config.yaml
d_model: 160
vocab_size: 1473
norm: "rmsnorm"
rope_base: 10000.0
rope_fraction: 1.0
tie_embeddings: true
init_std_o: 0.0
init_std_up: 0.0352
init_std_down: 0.0
lr: 0.00437
beta1: 0.95
warmup_steps: 200
final_lr_fraction: 0.1
steps: 6421
dataset: "wikipedia_en"
Each number is 128 + 24 x the weight over its row's rms, rounded and kept within 0 to 255. Layers, rows and columns count from 0. Numbers have three digits each. The size before them is the row's rms in percent of the matrix's.

# layer 7 MLP up, 512x160, rms 0.166, rows 217-228, columns 80-159
100:127098159146085112109150125121095113123147122084158152134105096079119094119143066121122111096081170145094145088127144114110136192162128161181132124149162134119145138144106133121095130139169135160080151139129149084150117088137131143149130117
095:134134156110125128135137129118103145144193158128159089147156110162091181117130168118119101126151095126094167150113127097080081097121156065104162126130117123122152105146136134119093168120149147102143149140118118118105133178176158131095137134
106:092099166172100140116118166131117105131153120163133152139151114125113172093150089086085121128129097118111144150103102099106091084094131150136139077115103156139135110099133132125134163112125139104105100175104160158117126141112173084120125131
094:139143138124130143094159142125133110125142087145142062107112118098080100110091153085156098136180093134148176120124098107097140111106155119153108168099157167115160124118172120120118147128158108081123117148115133109131141138129144174128117133
100:110146117131131172114102121165148140169066147126133130121074108106175114128105148162122141109107090110144124092132116111118101103085145118137125146117162115155102138110163146124114110090129112151104097114185145148127119153125110106088126119
091:115127159129122120110101129145173156114165132148141104099153160099091121150128093139092139158139140160142123155069107123127138125136165119152100117179118108125163121128120115135141102159138121132081073140110139144136156162151124136112130130
100:148157108074126161132166178112147143141122106116112105131090163116111144138119125088135081093119084124143133094145135118171157132139080106133087169101169140151127133123116129153101139110118081121115134160109161104111126148146164173149164134
098:127145103118104108140125144123125120119152161077185146137172136105153135108148130138155143155136100083114189110134108115105109077115100118144151116102159089137174134131143126111141102159146113133134124078144136132138117130075113138131127125
103:118160141100140149117087136122144095124152143155118137080161165109101120125139152100184171148105148146151142110138142113108161114169111112126134110094142116126149153133113111128117133088146088105110110123085138154128121138104138129134118123
098:125155152130135117120131080110123097126147120141108099109133149114172136139157136171143147147145139100136140148120127137142110130171145119127080141143097126153136106119118122101121102113108110120102119090095157136168131125102121151110114110
097:137121126114147142136120115115095116095187085147098119190103126118144121098122109121142130153163175109156102137156156156121141136120095121134095113169118133132156140119116100148108163141163128068081152151107145145116103113149149142076106140
102:148111113114090110133140095191114145124078093107149144105189102158121114129112137093159115158123157157121137158148134165102168136165131125114109108135116122105089146170114109123117143152108136103126156170073156120156093162153113150136096099
# layer 7 MLP down (transposed), 512x160, rms 0.153, rows 217-228, columns 80-159
102:115088158097119095139141111124132127135124104148136119137118128133128136106122102166128074159112093123144078151133133108128159090164083144105134137182109135092130103099139113125171138142125138149182128156130133140134118119148087154089122165
093:117117129138126145150117154114109141174130163101130113137152133205107179097138131133098126135149114121108137105075086115083111085128164099126157116088128143142132100122150125120103155086126123134181158110148150097130095133176153133116106153
109:148117174144131158138124121106133125111122143153163174136145129116157129090100076156101163125144143122158099135119125125060097147092098099154156142156121132094077155145124131166127097119161188163153103146126127174097151124110141143148140143
097:124135149126163102150104103102156105130123148125091103134082134134098107144149101125089152121152119105116139110105145143128122096164124141142136155116105157166144131061139132127128128147139178165139150118110120190149167131158125157063111164
100:133107134108116090121133100151106125148154177112180135139111104135133113130122092105149172068151102134130125139169085119127083128062138150123155162127111128119099123143091108105121135177148141129112162137082160118093108125138114082089110137
088:106125111120108141113129114098120129142128118118138151116121125117125114098102163151081115093131129134104149134126102143139118097137170151137159127088157133152121098118100098116165126159105130132116152169128166131090164139126181167102117123
097:140141133077108161119164152140115124128169110098124068144128129124135141115138115058189140126138164091127191131139138137114110170156094115144116100128164157144126144145119112101119162158150099118154135114090138150165125148086114125161156133
097:115093144157114146127170119120148121124124154136146201123116127093107103083086150145223148172153123106094123114125141133132128077148079136173183140110135110131107094124154125110120135121144134144162160152126138180111135133131147107141110146
097:129146122080108134141118121079122134122180152121113119101147137159128142116137121113144133126109127157078118143174116085117135131108136072102110140114164164145168119143090164153148094138106128125156102120100115132131153167122127154157120148
099:130134111113125148145137165124128137106146122079124143117099149108112141117140181103136078130149134123116094113152102124128116138163101114131132106118120131167116125145107103131190163137142089148163140217137130099114132103157129095144156143
095:140096120160192132158142101163126105086132110134096115122101114130111118118134121150151125167131099148119180133097153112200178116191142166142117103121157157147142126105155122143129146140128104059136124139126171113146133120140119118163127138
105:125139088124167166124087100140070115148137122129130150138121089157122117109131094144075120138129171100169119101165148152109109114098135116110121121107125113178102130112117065102072135130127158140128131133145105167120147117146125101145115123
# layer 7 MLP gate, 512x160, rms 0.168, rows 218-228, columns 80-159
095:122144150142170113132150099181130115114167119143127130118140119141132129126138147133080128106132097134117139155134160112113103125146133073118111160137125096130123137161136154096104089122118130126175119117121112145112127146120135114095138117
107:106181129125114121103117112126136127143130132092127126113145146154105153166146129092153074061108124166090113120144153096142122159105116115099162115150140089147092073119150148138154145131161158119179110117145127162108114120140176100145137120
093:123105099123129116095150161157170132116112102119145099087150150083126093111120148082114108133163101137137185087151121165124139152095109147171121167099173126111112160196134121130149128087140127094127133140134165126135111124118124149098116145
104:100179130128093138129082129151130131144103155134107125128110141109170092130141138147112144122140121120137124127133138092110127101084122117144109127121141134130136143114172120089102124123129102167087090132179132163127156163122121120115149119
095:133119126155126158126063131150150141143150172160115145094138120100114107117128098098097140146137104146127122128118117077095153119118159126142154066137110110136154147150111126115135130138121134126063117166137152118127138134124119157165100125
093:079134128207132119104136117125114139096112178105141147132155089145087122108136127128161126183123134141132167120102142145088131148088130167135167095085105079107134099119125131127152136113130177096100111105101149169151134143154152104146100147
093:107154104166129142105145104116115135148122113171079150136086117137120099130133132126102109108074158135151077143120116139131148189190103156117138146125087140126125117126126125106122163143115115124149092202112156131119147116157153108109127152
101:148123119120160113103105151121139095136118132129128165099148149113110098104174140121208148123074142106147099119162147115134163096159112131134133149097150148101160145143140108151108117122143102094147121135071141137129147140054138133155106102
102:109158125151103090086146136160126149113192107172132168152127102126077092160174107120135089083091121161132110090115117095111113128133180133139146136147109131131157156146125147126107130138121137136137114151149113119095115133132164144148127102
091:105151094136105086106139129148161130141082156119128175110139075146146147155146143130102158129130106148106098145109121057128138119120132118111154138108139129129108162124147139108144131095119145192181114108147132088115136155113088117149157104
108:121126126139103141106140099122188105128122166119139162118123157119143154120126145140148098129147105193124153099107156159173173127149110133154149131100147137139136136106154096138111121153122128094087126144104110113088109140135131109164100137